python train.py --n_layer=12 --d_model=320 --n_head=5 --n_kv_head=1 --head_dim=64 --d_mlp=832 --vocab_size=8192 --activation="swiglu" --norm="layernorm" --norm_place="pre" --norm_eps=1e-06 --positions="rope" --rope_base=1790.0 --rope_fraction=1.0 --qk_norm=true --attn_scale=0.125 --bias="none" --tie_embeddings=false --parallel_block=false --init="normal" --init_std_qkv=0.0341 --init_std_o=0.00696 --init_std_up=0.0341 --init_std_down=0.00431 --init_out_by_depth=true --optimizer="adamw" --lr=0.00143 --lr_mult_up=0.638 --beta1=0.95 --beta2=0.99 --lr_head=0.00409 --warmup_steps=366 --schedule="cos" --final_lr_fraction=0.0 --batch_tokens=32768 --seq_len=384 --doc_mask=true --train_tokens=341100000 --steps=10410 --dataset="wikipedia_en"
Each number is 500 + 50 x the weight over its row's rms, rounded and kept within 0 to 999. Layers, rows and columns count from 0. Numbers have three digits each. The size before them is the row's rms in percent of the matrix's.

# layer 9 MLP down (transposed), 832x320, rms 0.0844, rows 535-592, columns 240-319
094:553506469466536420615540462481522428561485480444413504506454510507536484487471534579477452496496523473473494529539511458532512583480474457533515547572564490435440547565429462585458538467438480468494504478580452429509459465450467487473508508
103:489462545535490585492516491470479551528510475486491502452522565510354508535328508471533487536522548451483513548476488490577521533404544411505383520484514523532533576590539546536603559466534504454515473557526440490578458415445463483500516567
102:522508504446451462476452542493555423460510504517600454588514495485492432476603533470532501457556463511526457487497472586447459444546485482471547510500510484469519551447516503475484508539599444481572625531531516536488641518463529462535517551
100:456486468582539525491558501496502456465442508451410494429533533382617543517482615478510521498495455543551506442569491519496389509498490482498524563504449432480440568488440520487476557497578512557545589512543467520519533420466543424420480486
097:460505409443525447538475471451476562585458589542448547537547510460524535469484517607532501445515514584468441410486531467463495540462437519468464583455502405493489470594476518498460491555571514459533502592502457553451458545454482501482353516
102:364448480469518486498525496501569494475476534558452526516497542538477467513429512474546562490561548580534580446544460441488367416467407476551505485551511713485564450502512529554469451470535475465500530492535473520536475526521529453501418469
097:461442523528602440494550417543430617535525459435614554459512488424543612574526455479503503527446533491432536495439578446493529447605457439480442491422553509407420475427521541436499528557516579552451506557505495478520501510544570455453533497
102:532538555470484480482546479458549479562544474439551514394576563484490523405475548519530489492560554490572539515542432462496530467580492483547477482526530508403490508446379432442500519405553443486502454565516488443479531459449400537452487588
097:468579488503513562505422565515508521511470563535486418441478382622569530583485525514494572424448555406539538413460444509482354532503496495460524358588554563457604516511512530512441439521544528510444508463424560539471546588466563480451486427
105:514594527544493579480500521492491574539512467479607447470533533420499543471484451462428506617513527530530567473594533580566487501448514526482491453444545504542545525461461515545486526458452547458453460569594463570460486521515547455491455499
106:561520532510464465529549493434541510501568671488501414523437632507497550515479591477463474467508448400427422501583520527529520479504523445543447442528526492447413443520416438411493492494483502523497423414507420483592548519521429520459595562
093:502497535470501463385423556393518488404499487587626484538498506453582474527619498495441509486525487517522430520572457479484463517538486447474523551479484456513411547450530503421462564473537518519528510522516467545505567500483537499527460545
105:528537447563473420478556602457402550425569508514545517565536489471608483559557623488543476515479517414603524498583514534433439529553468448483443464474519598451558445430449490464470483546531463463473429430580433409449463464544466586467488430
098:554526445454500473575505482503473495449515479514591491476545447562479487471550581521485520497610498397533503526456478531516532635545500547563443443549463409462457424394540497524440598463519559533470399501536578516516435617557502451564517461
102:476546448469494519461506492495503542484436524599477484492504467476408568404466472462496445447471533538482493525536500528554549544589540609434462521468468467419498419495488520500469549474467537550504425586513490549548464507511588472399475540
096:507594509509483421526462568410495497504467535465604517449449483420470472472540475599455520518449426541495503456456460411420421471531511477483586600545459524524436492513549496490509422568555452493549498501466497458588508505525564462519539489
102:536510534565427621581490506497492416525507441419529499449559494454425486457487460577450371383586516560418567560556508550503475557480490521538494598484493513480392531595479581579461571490451444324528469497518503369501560479504551431386577444
105:557570514420544545541490490416435477482481558512414497517458497612497499563552564451466481542550493508418586494549597546492546442551496456472588461445525579558457512458493518578591465494517487467626553520460559521452572466441542490447546474
098:509518529445553482506589470508495592534455450489528496405508501576502513481486537538500570565516476578405564612467433500535552526475515546521513595444442492499374456463418553458482429405483468478493466516620541425448587568578463461513473492
097:450510485459514449471557521390448501488512560421439421401565571514551509542407567510472500529528448524563591553430537420502481569479551446583406446522547503414495568478519511381450457526556526567516484470462602492500503468431506557494542464
101:543505575484499525533462499493473439478518388490496378540430481558518526530547517487503493542469513513581478544487457464587421525505512554364454423457550542512459491514446561580508538462432465528451463422518614477438570578462453521428497486
095:488558426437520560453505521463454565469474459533566530511540501477527410575570483462520535460464514529613510432512489428444546446509458468355518471479519515436456528532559356563393509428564423502329615473442495510431503563581463473538485479
106:470401593477516540536436430368517532508467499484423507510523532484373513428519457507550426534481463508498447506541425460458472517533496484507511487510476507439502508579417522458544520481419471518410525431455497478567514488569496437476455554
099:490457488545544572592433385460511526445555471447455600486457489499499544452545490476525541534417562475424501427560491438502517542538554455500572448523541440507560614541482530512416544484475477418447474478550552489537522456511539544450500468
104:529570503457566532521609585527499490459515467491603559488499543458545465478458455514551483570460476613491501517467447592566498499531459429486464475468493408566561560462451508512475437474544577508521501491517489457519488557494428467493499606
096:466508472530468486507516501545535495518425475542466532522456598451437514479478525495474571516595468561539468531453476519514468484532489527519455607519508490408565502496507516541442401520523469426456616456614514471446503527483532502503448522
097:458418499508521517380480517606460454490625539547442481509472485492556495506486473446527593441501579507503486451552510557488466508457435525475448469435506556487441507505441456548443444463462520503506541485448512513499542522462478486492436542
105:491511478381499583416498576491475481546498520465511570577427480507461511601574594499391494478525434393499576419490431519529485502518512515552407460522462553466485542566600555564484392481412503555533564524484467542549475530500455538601521457
088:488424466487456544403399438407446492558502443442471512430513547411491440533548500487434460519531472456499463471510472479501487493469514562413495522519460525527553478561564583552564465606523500537524527532503483473514545528541481436495494563
101:575501501460578549524415435530511533517552512522452518525562503564436567482427513486485489397489426458479416471534570415516531560466586525424529449449525498421533573563533522536508513459496534490497436468494413463552477496552526482492459544
113:506473524509565487524580448513510474507483465537503587487522548514481538419466531558435585504498535544465525459519468454434451426470518456512455487562471462510536607539503522565524530517453590550525569515518497496414545482523513522433481465
095:479496538500511550478483462516475464570482543458457445534426497439484562495536495457500511489555572527543559533408600494449468451475481424455462476470474634576539595617482497434439463502486559460474556554549544546467535519537502537524457470
105:535574545449456528484495571542495487461494460470478498470548583547449486436481665514419467559497491513534470535525553504563454469533548554480574511527475419469564503472437532451396535465558522560478478463538562533518508482500523531498503506
102:485524609423510431514484478521549447474457580555581624448473487499446437441413582458485511517453465521570536497518502456572490488644460535547559537456460529499483505447529601451543523497588460495410407460533437572494423404540449539502451547
097:460540509501506547502518541573446548482539516507513441572469479560519529545414512498503538543490471484612531480533459532521580508520504452560484408494454553528470505495453485416417472534559399500488546459535561524480520517587441516484470511
094:548375575489509541389539481451561484517365573349600512558466470621453488543521425526549477458426487422547405551492586476549577506467440541662508493454463565471596497527532468421572424474493483552462480504518517374552412539504450503587531476
097:432503408476524557592463489548559532499487527494422526516548493446468537555421597500498513475493526464436441465412461455551522531324530516583435522538493453463577537542479465462423558529600495457441511461477561488469511519518524530480574543
095:539527450418395601441518513422501484432526503506538522489514482481429570595430459486422496480425592529537516476511451435620459522468492497609559449520472500361489557453515451521522532554477503515467471517551535496470504522544509504420505478
104:555474512474525483446509526532436526543512480520550593505507496490573468506535477499522539391389457523516448484486493508469509530496493526431533571535431504497451406445536498449479423479599457490506499576556500502577525433594468527542545455
101:487528539486439488625535512431510599579550467454423470499534412529485500433471587524504522426451493563568455503432488516465434467546481452509447535490457478554450452536470516520522458437461584489555501529446471473506529490412501506379483462
094:477480425601493443408596467479463614414480604471487505549571520419506495477578533553541482515471502506451580468506518480585588539457478441448497481500626531509542443470517429366486509506488576480469486505561522449547485551446509522514474524
100:509560453593423527480505488619541489497432444564447493539473441470427535520509467533545529539476523548492501479463499512565470472425502486491579478587422537479539539415471491518522442435540448476466441604565489511437488519477511492505469519
107:523548498464481504587541392481375499527515501465502500518623483493525610426527504461427519520512478557516502482522412471431465492525432503537455475430485421465445555519480528410488541518504479513510476451492499589451494492503406477476493555
102:596513477478467652603415597573517512421436524542470540561426513562435526458576596464499559474482492499508498501429426581513512461533535483449505472578489507520543504521605626568537490471430540522530437492538458496543441511509557498493505486
101:507490545505484464527511507642521496505486450551486533501462500528479539479483571563429488459503442468613451461588515374472471487597469510552609338553498481493503429515514581494524502398477438527556515426433485528530508420457499494420513548
085:502570529452472460450452496470432498481512557419586501502539464499450456501591444545595518544477485534550391431510468447471552467499561557552507581474520477560579416531567507485541472556440537424516519446464488445491476572479476497494560560
095:476521448408448512496447455500529468491446514455496553451502518454492499551488501449530447514577469541427443553511450468551567453502560485546425539511518553496523449497464474451394506505474436549529505465563455450587406379476492491448492561
105:440528455483642514516530528587509530511603563495492490481444438415417578348466422518550504529454524460510497586500542457549532524493470394457572558471520452482417431473521513471567465409499560598372406529495442500514481561450518510525438434
094:497552497517524415457533493488601489419526561599525520518499346400509434590587564497553479523509469432514497447566562536498506492548503515531559533422510464478395558392492528381432477530496446493509517520479517520434518411501568432543516506
097:539455577475481573492428454474510398426491479545567489504505478579536428523566444529562474507581480503482497515564531443473429457502468527500552464560395446450496471455522494445471541494510468480398549537512470492435500568553503484476461513
106:448477464416555522542561464448481569534616512507422514475501528538587422531515503476525584502560548544510560493458455465401437533545515506565452417533569482455476479478492466489430569508458518569559494586453449612487437456549501484568442473
092:490476588596462505553594494472500477517491527444523457431513525516493567469601510539452513537432493528460480526502438424478416556492512499447531481572537514471503490452456453532528387569560496594475491427523534546531509419538358486427497499
101:491513556491527490529517501515562566458461431473370405463519547527482476521511604475450460532541475428499529482527449419592464461479580413578486520600485502497529536570538504479459524453500499450452499455496422472531530538531459417423490475
093:509564435441525475517346564474484578558553490577519453481457462488565495424538493469406547466531495553461464530562478488491464513482408450452468495584516524447488466618552524506433540518524476435357585462538381428445560515529510495491484454
101:537444505459482402472501484471491528474518511560536486544466537508503562523475569550413531502509541460453457521418537422477436498480514510469588528575560488558504497477518492532504499537498446489478500493502414478376466564454441541502480529
101:491404525464496561556516489529476550513496627504466505498572439523456516503485521564440485496598456403471454572546552456476601480506539622457443511497487552463552478593435484530444620491583475466450433519478438483550517546512489485491522469
100:508464486465429505376543504458484586449427508418536517492473461539492509450552585456499485442507475492556508521428475541412434531466565556556498478461497430478420433430496373477492552553529507491454534542499524483473506536492555464521484444
096:557465397558504470465522510473451471482415470503541547526516523573464441540546457481532445499563481519560487477501586496565521533446497513426575540448377546492457515538490454493467445589513537531488503515558502489503578558534470488520532524
# layer 9 MLP gate, 832x320, rms 0.0641, rows 536-593, columns 240-319
102:465406486506486492478401533420478580489455576516548519521445483545580531486447535350471429518575513488500519504587584413492548539465531434591526529490476502509587449568411538504422496427523452475525402508509458451480488488534472511451508397
102:514467449609531559442573429479386495514538501561469495521548391516467562516469481553517513510549557457450447508501537536543596406487611506547404472493532491499480475485473551553609498441424430602480441436534488467577412569483428533486489427
099:526602470445458515373490448477389545494612554522483549564459419563437587484539495534549557567569516506410541505425594465459662529466508446576580427462500604435540497544557506517561542527482445454448414500495509590410458545399470466594470443
095:520512543539463419496423493530486483430521467547478376442487519549460572517452407490467481568510462598372544549441468451545527531439511510498495510516459559581445447504472486489522540416478403523534549453510518545541504530581475369526351581
099:620489521507434553489536473567505476498509602438486559526451470560460570506439426483572450542445400546454488506423558516494491528525535462585419590447558502595498471526485509393430496471461457472496475537515556432542598572468458456479493434
100:531558505549484569443537435495509534520529487525466496517413431481496453506472501541556423565490535515440462520517496473497437441494546496495563488430494538460552547564500568625516454494439555492425520466556581448480515529524453429530495488
103:513361493475505488486511440468447446562531535525482427487423508518474521398526489533551487565517578527476483500478409534487568568533509500478475521552488523458572506407529493554583458524406508450546434457500517542457488433512418494465518515
095:407598553575529529485540514510516401499603552565460498408519517515615527486437521439510407519531535449483624512463473459537510446510447559508353465548569550460579516500499512557499507545545640452432512516499501504529546558450474429435434530
100:494551480532495502490489617494542484464551546533481527504510487452461479459601413605465471452496507541544501515509552552479578451653539449473570498429484464464491493526523460439508545485403441444499573437458515477492524639547507509572524537
105:539519489461507460506433444562357535579549509464462486473514517561471526512501482488527525476468484449535471527470484461484457569478451536437515549521446494424441529507465515600500434512480520607521475499470522397467532529410573538506404509
105:489476531501438508453482437479580491463496469544561464622550453431528484479611581517491498579511574405477468506513554512482467452487557518493522525515556479487446542477492519509530506512486447514543557536540513587504533441485446549463484529
099:457482600414431510562428477549422479513629541483444478476513433530456533436502542444511493498536506505493475534478495532613420464453529624561479526520518443478496507478550567510580434517462545493495465478476428501566466533534574471465465486
098:565564558574484544525404482422558516509537478482501356533527564456571476455557538509457502465549538500547545515583530551548526488540450435511504484529497525541527418479480540544588462509450462478575479427547462591485486479577434459559551479
101:564608516456544484416474485527575475552457438523392476525456490525513542476563601488584472434461528515517501558504488521526504426490483478448472420540542522444552429483489424526433515536409503490440472496466523551504615469423546435484489464
093:449399482471409459475506556523460511454521530496365565495513462558534474483462470474445494418406518444486554519470547442621582597563406441593374442522505617379553480411490432545500496477446457578445364490441503551569465490486507464414434533
099:451553472540487467560420449532625501544549556534463480463446384524541501468454547479471423547500524364463445528454532552507491427550522363460502526520429552507601508501505512568490464478350478496519474523462599516529513461417540474469513460
102:498501454500466539607535452477487477539452487535453509442468573480428556435426531569480438479452567492464566517575461466554511557465520536554476598507477488508506516567601582552525472463427501573596463435496481515507498546503453543492482485
098:536540512532481462556565522463454414481437544481522455537460422488514505559496567514634465453405394432485490511554509542531541507495484455512509341373561474485448522483562525481478514513508538440550556621515432450487565523385514549521525513
102:539573482463433568384491421577453444531439503558456463558434518532421488516561508510503523585467476524374468481402542470510597437554560475468487484529472486473467475473506386474542486503471502494514461494469562523422550555564436495617475577
099:398487494420492383556452536467489506498565457445601476413449435502523548527520458475506506555489503466518548454482386460436441477415436515559528493479525395520457490577524561443566479585353481503491517502446490424542590561544430534528513518
095:527496431455473543462560584536475472525558478501520523425575449552523477537455473522498654369557469544490461514614552474556465488583480517529429510520498557454560579468507469541444416492549604480500539475466504563486503451499525499461506460
105:555449574467428505471525479433422518526521535518564524493423483482472529408474501544578519396501578524443466502512513411494527477475589467525440560637509496463460488515471459443482621555503399511488517493458595498523496488512475452518460510
097:536463435621464489534505482562606528468477552504522410460555509545479519528521511409465500568470533527410441529530544456456452516499542485505497439518543577413546513517482594528507429509423502516459448474468528448488478513494508466442505443
106:527545465399474407484508517529506500490543512566611440514499450568570473480526456563479486499468557430537508491545417519475436575431617440511534542528445603421519511527525484464484524356464444511514405546545475504485542505471554401487501488
096:582503521527506450507554442470584473560517458502478550506516611477518485486488505542428557399564547613500479606414449463480510523495521477528408533477482512401546548525524491569372602503477494499548542476477566432375502595415467438434512524
096:446510540490443532508463511443457469440546493467492469471484491438516471569480423493526532489484526531449530555647469519467534460589479573526456425498626557387514502556427478576503508521460436482512477563383502511488506534432491538501532420
107:489468522501548439523509479494492507434421564502428470563490415418485523556428536513439538497594449459422537496504502514571525548465499423518475371474500629511501564569521559589534404456514453509529540515552530485531473551515555555519550572
096:548474465522511465478520426535605484493395502486491495540557476419462511519541439524458402595522560402516530506549496575446537457474533620434477578570511525518516555487476554537479455466457461624541548486498374527507570449574446518514494527
105:549452519536425513462617452429497515514455516561540527552506463395507601491534512491517562460466519481489434532415552464479518525442492447436549482548523521441429472519553463501441589469443454524526474420548547541425583448505479416528493564
104:562444439424508532517525447518514528540566473539466473495485552474497545518436573575490447450510623500460517553422473462572455568452575423506481491525544421435539497498447588430502437495370519475494578557535523496479544551510491477470517505
098:470536434471561417477580429540456516512543467476479415519453449433528513445503515550476563567525471514491505606527569512496572500532558513480533399518445509511542499521553544484510418443470560528518507662509576535345472551572527516677575461
103:469438446492543523469501502536464568538629452604500491485463470532563477518556432442505417500425518492594487478563553489424498488517399556506452493550448509553471479596462511469464507524572496502504504521521523420496418524502545512549509566
099:565422485404486576474488449494518470497576531523506482447467487513512522455535457480519447619548469488376485564499437539509499567551626492566513492510456509448503609434516490488575588578487484562495491469465487360541566420567530463582563512
099:579394475618482464475373497440521448456506549496511451593465477407531485522478486531496558544486551412459484462527568513523534439513576471574529507528587493561648512537546633516533427452359461499466484471475448453514447454444455542542562464
095:499546485444527497540402443383451668475508418471602565546360535511480447590517425430561561496434504556525457403532493504403552549589468510536506508388554476485526443526512469508494554521585473409414481528477497492521487559496502522574431518
097:524511452465511495478503525491415571485558487543501433446475494498562459540590457440469495538428461474612495488463447606477364456548459539418514499537377549524514440555506489474513488479507593465537538500547427501499460536578586560552453533
101:418510487551530464458474419496468434568515503494484431519532539521555495510514579537672506515515479455498497461468451474474490436435605471486509484510511514513499499506546463482427492496520514518455460446523464518508516445389501481441502509
094:485544492482583469554441467452454447532367507556505460411522499429581461483403484573521452659488491513518494510405494573505516505555490497495420521473488560403527559531483545479439490570442627525405461493491527505529425584508603490480537564
104:499567481489538566537518465499486425447515569534477517526398514448490524557498433487469605456485517464448497519560521470485589476496565528524419523633524524564478486479612434496494431558487475492555357448520491462463521509517473547535447499
096:485471466500596521458573506443521516491549553552538472522477497370491415474512536492480496530483531368519504447532511455463651494491486525494424495463556513470572461526498503430490509513423548452539548504423525532419548563451530427476524551
089:527514450521332532492525403572519452537581419490447534483473477513414552518563479518564562528520469509485509505546483517485574444501493387444554486556513526431490567534405549527560416485558429482461508573536600525526517582443473555565388449
106:546540446478432545438492460443513448522578538455534532441446507519505525497524435490589483518506490451505445505531601479456530451498518536502515436518538623421475447497513488443493572430526529563451527537433469437528500494539461522499483501
103:434459477571489487467553563463549556475452556476384481452532464521440492504516557511476434519485434517548443478513493579491510492536522520543531374582510562433463559451532389419526486504432538460604478485513447528523494458526565453527497437
097:510585515508480488486538479378466497523604533480516440592454586435488486449429457542527556622620431479417622499579434523498580504361480532456528437458460478450473457530549501480481471515409442589519457513513502489506538437506502551480542622
099:531555536424546452573519426573437502524504504424569585576543532475394582557561459518573431529514443483490401438494514438477532498471597541519581558459500482554550465508550504547534474560449534472440428469421491441504485552544427540472489646
095:520459549456481494537433443561514480539536453528469489521596456373416559462494431526436537435522433520541516548542563496515526491556544543522536497536500465464597483521424462553469481506556498486572404520452582586509453580479481465480435480
117:477462524512433543465524491459469474530526638524577487507515516475619457514515416545550486414542459545406506431573585562494493496597576589484446480457481433528575467546503562509571477543477485497468415515454493523493514417543527494511433573
092:426430588422459519525495517458486524500428544449572451539510507472517490531476414594492507559545430377470488480465544490531616525532569560575489536392402492618421488490420470447530466507573474445512440472423523604492564463583498495552454576
102:526498536529516521504559480534467495492488510465587502529492592491493506474572487499488457512531497464502489469509577502502516467451452422635490491512468580484549572478450485503586633483491511512484435481525521476564424559508611562476549427
104:437446501549508470474572494525557551535592563462494506532571469610560523488431489471461453367507509511556565490604458470461423491522553433476531391427532535490582535515532596579422468546626496590485505435518500520433513594516494500540527455
089:455499458429603479512503487452538450478411503528524572504389464479515507527456439473554469489400451469620486513564522481549563532492443480422527546538430514509571581582533520538495502405523548518470504565491482548539557529457611509554422422
096:444539570462421540536463397513597506476583427534467507485448470536502501478505559499441486542530477440430501548521487449530559456582588533551466525560527477563505507553500413550521561462515502504466459478432536526423477449513542472605505486
098:465451496511470497509467505489481430442492480572491477456580485399495434564546487471566499479523586509478492463537477411516588446483577420557525498588517478435428506422510502488431561513542518600411512469521471572518527516427644536579522390
105:479510477486526512425455608490378516433447508601539495540548535482553452498475507477563522538507458518517510479524515505497502548548435534504500418573534449469418520456537414528387505481595482488532534473545468517482416543493535593532457547
102:454526463485446466481537424407527447461561486573530487484534559474470507484594465567549501470491480445447405500484404479601475485503568487493545543574681520449506448458502473541458493487445460470552249446485420501476527467482495605457457553
098:527405460549487541370506485490572501461500486462540523523390498524519462595447540412522506563606529567563510452559422505502500568548529499479576334434483367411444473522518534511504491467535496531437531591526485447477480507477484517557480479
104:620489410447428570429489477427503517420493543491514499528447452504477496579498376481541533491459409450612496490501445431436500516553490536362483496546477529509546556573472495597591511483564506540429516512478482522538496496498463514503417566
107:462585491432485499497503472536495502503548472532582516516546524559546455520461512582522551490555527411478489542510503448486513541523533488536441546537535487490518579504446558521498545509631466461584515503496479587488489474417494496495527609
# layer 9 MLP up, 832x320, rms 0.0643, rows 536-592, columns 240-319
100:548558478532511532595536556574539507531557482548492517471534460379433510495580516418541540474520538421486472532591609457526489443478564555511543502542483521578470492522553650535498521492464483481555581541523474530539571494476546570504537490
105:506486471505466514495577529428438505398538499517537404487551493527462489484559486363520509474508541495482440482496596623589484486392444566556432505584539503479442460422532423500527331429502453470483495450521533586514465482521422505545565544
109:581546563501471452361471480494454552439576472459539559625441453531396497555417483495511556502556546385519570509428513474453534518501491465503558439463506478424553455549532527475499549520563501505541473479534551610416465557517451469633504429
096:441561478504513459482441610407502633455498525499608502544508550446403401636521561492608561567501499541595536545515459499462501498541529415565499476425468529533480473550482516505548480545511508600484582532507404503548437407422445411480527507
095:542510508480503540534492468448607459566497443489410536517582507474453512430505527585411452521555532507467536537512540543360493558394562420447527526492483484508479567443470585509530467518517418530516463391553496575529429496434445542499557515
096:567518485525413606451550411500535431519486459488533468507378547553491519451470538455607450465434393527489443503528554497481463564450425480530502495486558380452415520502584488510509553560561396476519484445515559505522544442540568564424485473
102:524567573518491536480541605466529479511539513542518499434504487463514507508510523559488402510604568454441511462451542537499514412493482509528455374476459623556469519589501514467390513499452412568447499471427434466608577548417488552469501552
101:568542456480494587543416471527478564570482442565502385527475451567469485473518414557473518368467525481472576464540502472457464465515496478601543488479631571497473589481482484478498545507506433543540424644489491499505404472539537531485536434
095:490506472479465485564529500421500496458555434423517540493513423568506505518516451454562430583540498404549441555481459521400467478445514448585560497537443525613503478563460496470472490428483539489414516523427538562462541476497499506437509545
104:530521528477491518497531454446478512514545554516401394530531537459500367446466479456400561416548394368544474487548472443568505529393426436356494454433422444539497541508513526468499449552491516479500492474484508476485484497592563579544481533
090:523529483561455491647526506530523448563534500497464579430472480632457572489411546393489441448552502537517538569459517527531401511462442602549500379520505533529482464511494567566596440450449439538478516470528541451548467495479440523504498458
098:514450508536497513461475548499559454465548525565483472498588543419484459459442575483435533515512575458488491517589489519439479546557573540498541510548497521527463471516477441474400577510544479496528528450468418516442414491535515615421445518
095:529460487492484429484576521472550456513600514432576462446466597501414514475490548527565580450590514560487530581452486469541472501566501500510526501522490492449558521561547498472415473532419503461543524402437495436482521527612452481521500498
099:646507465553488552565471420530528524495420432565481501454455533426523537458405538507567556412508416562538423429504494450466566517482586493499475420517606470482563548549559455500500517579592467520506488547457463456516511424569381452517512503
100:495426527478513413543575579509494549448478521493483512487573467525493510497509517464475438536459537505471553512401608517543560592523461381605440481534457458465529404417493464445584417544443478511531429438478481526525478521513434532451499512
103:537533506550518428600406427399562663539566403504599481426431510472490502521442620462486513460552502478540528572481477474481494481515423358481489513544468451569505545479409489508514431470494451552605464515457592498516470452541503586372481433
102:431531561554584445497439484576536549457514503511482610525487437518545483517553471539519482601563494537540483556509421509443465397425502482569509497515446499512510487398446477523477549557474479437537515549515505583489520546385516480488450578
093:448457477545531505449534535517532415539505492503507490552422522474385429558420547492509561598426527514520425393540494515570384506540508540445486455469425590541468593472500505511467447504502513469437493444473450473488563447420521547443479506
112:561527458449505427384516445578500522506467482508548520560447465576511497536489538533484514563428536516469518508387514402545543469475583465477488421489469456451417447419532517413556509562438475410540421488504523537470589570481432521578433524
098:514529472374632531396588461420524480522478572513500498506483488535411421455450492485524581440524558429494434457572510443480509540515471571496555641440488395467490508565489576508565520386554509417527507610509486500519430527584566415585560562
094:347531504457525516567580502406580541550445446552567365508454473588512465482534528435441562498471541440523511550475512545422483476436406521576509460515529480457597581506396574414557547469532466547486590438491421486486430470494408444465471526
103:460549512610526456423510345644484521526480496510487448473497632459433528472492567481466521453569453574534552491442484468486458514586499481376417506548422545581589513429415431523463530502568448491553501554506393495486454484479405471469398482
095:518605492522553431506506471428439519503551534541413508509420459428497542530492476470506470488487432526465520558534436498513500471518583544582627501460532475532525534548531581423476469567540435580511554473424577483542443516541524547457441496
101:599485498502498529403493493479619612466576509462406530512455484538462462555442489429460576571502486454506508619406500497446480475504520515489506489493519548505487431445501568482471464521401511574472444476498474614489528468473458510494499501
094:427594521486477516498413488511542406494483493459437471461484561484471536545554426503495497445291525582526541462493491456446507493537434536459531466449529539502489566576382517453569476392471452490554514459414418456470511537482592342434570552
101:477465424539484480469490574543536545469526549555427530525501485450484504498528502405479462496539478499557472477422538494613411530485484470452453553578408462578499510468530434525462490430489552492418506504522536501501506515609573410536340567
102:608508557650478486613485441486520413498486548393454534469574524541574493400447498454520486572490491569478521510396616457517477431463390467429490540497374556521513407472461553434498593533505529496527499452549487554523560526512488498458467506
088:506485444500524448449665462571545546401458532418468486513503541569513529454494474608562453556524509394535492555485513519508525512470502525614463586506583471495418479365462406497497507458474470511519437524520456548478425507539574537543530453
103:422462525509503486448514533537507559444579556560470506542564493471454527469515633594517465475490511447537501514495385322513495442466477530471623510476527440384478563477527509564422593432462483491499491459561542484375490518494553511500478568
110:516460504484463463542578546468552438446540499584469360541507632481481478509554584494525609521423550610460528452548522472527400500526558488539489495457400572369515516511539527543498457469495503451609424498500537456360546410445531445463545474
101:500427528593447524518537447495480492443435482572536433589581547430462535541523514649511504616458500443461491424477477534521539468455463434575493526488569493445515511484576600430572536482524499502524378434436504461541527528426433565517464566
101:523485447452448448470575520601376529550514490537480481543494378535474484542447516420531554416512463379439583463559531527465393482479532457541547369437484479476489477517533555510476443540440470419558493455392478522413458449546443480589504477
100:506406571556560487554566474432473535403487431546485480471431531482459500492486544575472478473482557547523502536418490489556442540519560526480452530579493562382462465483466482451456555503458479495488450558456481566480570397491472464478473508
095:653564496491413460525491438462372358494459419516444502503555421443480486452520549542488528548473504504499507476493472499433576459548472645495518499577552502612567554558424494603535465492526499499550446464580530453499443507482500485473490451
093:474553499561527466529475541446534475570594440541441520475511449402586480427446568461538648503603565500479445559480480490398428567503483568388477463492467516443479536483479460568423458504475445558448532507435508442405506427472482449356478521
089:508451541535466421444477511572591473548534485377582495577455538511433499421513479507490538608458575555514542482595536498510517451527459464480459485424436499519492406505517496556481498440446457476519520507577463508481511510465448529462446365
095:452530497398477513499477595568498585366506474532488485607520503507511449529566395440482517437459446378479466478439432512479547547429410542588411539476546503517543544452464487448487491467563496488539430504512526545479522539509576522533520515
105:527437410478557493531489468563467465622394459480550506440509485509513394519489501549515452592514462486521529444407494546461474538531491497556490529435413480433455503438505563480572494562557527537446523468544526480527544535533523567410574490
104:465649501542435539534450484445614533502346518558509516596495451452507527489530397484453554486551546480432544444510472519469550482523438617576452539503541481523449486435473511513558481503510559457537466525546531535476537483417505615514508544
098:569519526462460566606467341505505452556547535504463422430489474572576515610514564495516461444498491510485519531448546408492494449502505529530435504550488567476421528463408534592497501492512484490452470537518547432567527554551524546545495467
106:426542498528492513444470552497433524531443553537508422535531575488550555514501455458500511487474506531512503480496542538548501543570523647523412525471485531520530504392525412535487523507489573534454527471479444531539433438555483460489524567
102:597458390532462474524534496462578530592469572468459454558489413468527553581564567459516465450529502431495470451516503511558550375524542600503495453498474405433536449479557514486538518574491510486565401460562511577624599487502443427548441520
099:418486447493549521585569403596491475515461519463557527524553505520520548431346421437418608542472448477511478517454580368465518515458550405480555418514499445449538566407540474514428506459540489490480500478468469534463546504559455542476535480
101:463497528571585454501428478478484436500540505507556478410611518568538478468552540475579437521457622517466523517457475480504558588507498527483528523548533492444476447564459474445588482517541492506483318491540501547538419409426521540446533567
092:474394548576432601516414554519528457499572467514430503411501509549453464531453457476457484440553545617520524487427456549456515496533475470410465507571489566454460580468483563522393501420582478526562501548518494531530585474563553492541528386
095:488469451507611443493575423442416547458440500551521504501509426466541570553544489413550491524447441523531420492541479504533441512483438453470525478509615462438543524490421416486346467511541573505437514472527470555516508525559445512451552484
100:512642542431421508478545433562463463522550469485566530497505445486506621547540551453608478482409485539459444498516460462484478483429507488425478565488661523582477509502495521504569475576438444456498479482453562469542547504466544512460437526
094:469442557452508566500452472652554412486450492493366449507445490521499430485450537493461508473486478527470368435466499456452468422518458454445499508512422489486498483484534553535597589508473522392478544520445483486584574522470610465530503429
101:417515450514518447525536522419533541553548560507523533519545470443570517550553561512495542495538592454456517673537615534459497459500506543454462474522467436537463417541525509536472473473537466462560435489543573445552546464563380519506474526
104:337545551479439534438550470500493473417537528532558471490467549541437454433576537493500528569475464580569487512589445482531509458477502513546562501467568428376490554470524449394513507560440494520375502561414518420450534441463475492412534547
097:473507612581593461452486562503519473561502481442576563445514452448458483565555521482562376612440489553625452528498568400545554492463506504493493464540392507532489513568494511528539380460641501472492520490532531515637562584420617618522476480
108:528482456557610458472555463447407546574466525483492491477543509451501526525515493498558458440396501569560555466537496520478467444526537457505470501393482558426480560514489486509539445557460555563484503532507489423564505488497484530479489489
097:613497511527528454478532543487550477613551501509522446514432498492465457432523566528433455489576516437560496486469530442414513510418486586520527430419545465531498503556556469555478399458510487505458582537545566485453497492485513477467477537
100:505406448484524518492501478583517540501490620541555486486490503518466505475575477530494490525442587473468518535497487515479525493599493508506492457536455446452427551499490467492488454452391538515557467485532499530543498447544448560424502470
098:503596439409481565532538474511598485515538522518404478468428579520502436497432556395549482445483546477530526575500492459514502477528542472496402475544530487408442563495547405545507524628520441511507466553431463464495560542491494471525518546
097:514581472480531483467497494652532503523514441531414401556491505540384555554491514508494549461551454486586430557474544543560528509467574555535424488483482602559485531475517556620541477501450418491551468536533402555572463473462563431367406533
091:376507474564565350509456521556444518451485419550430540540527557507520499517463437473491529480477576574525525552446561458412429423415456434444514470560597543420583518478533529453555556532515521527460557510580500474500503557502553478479460451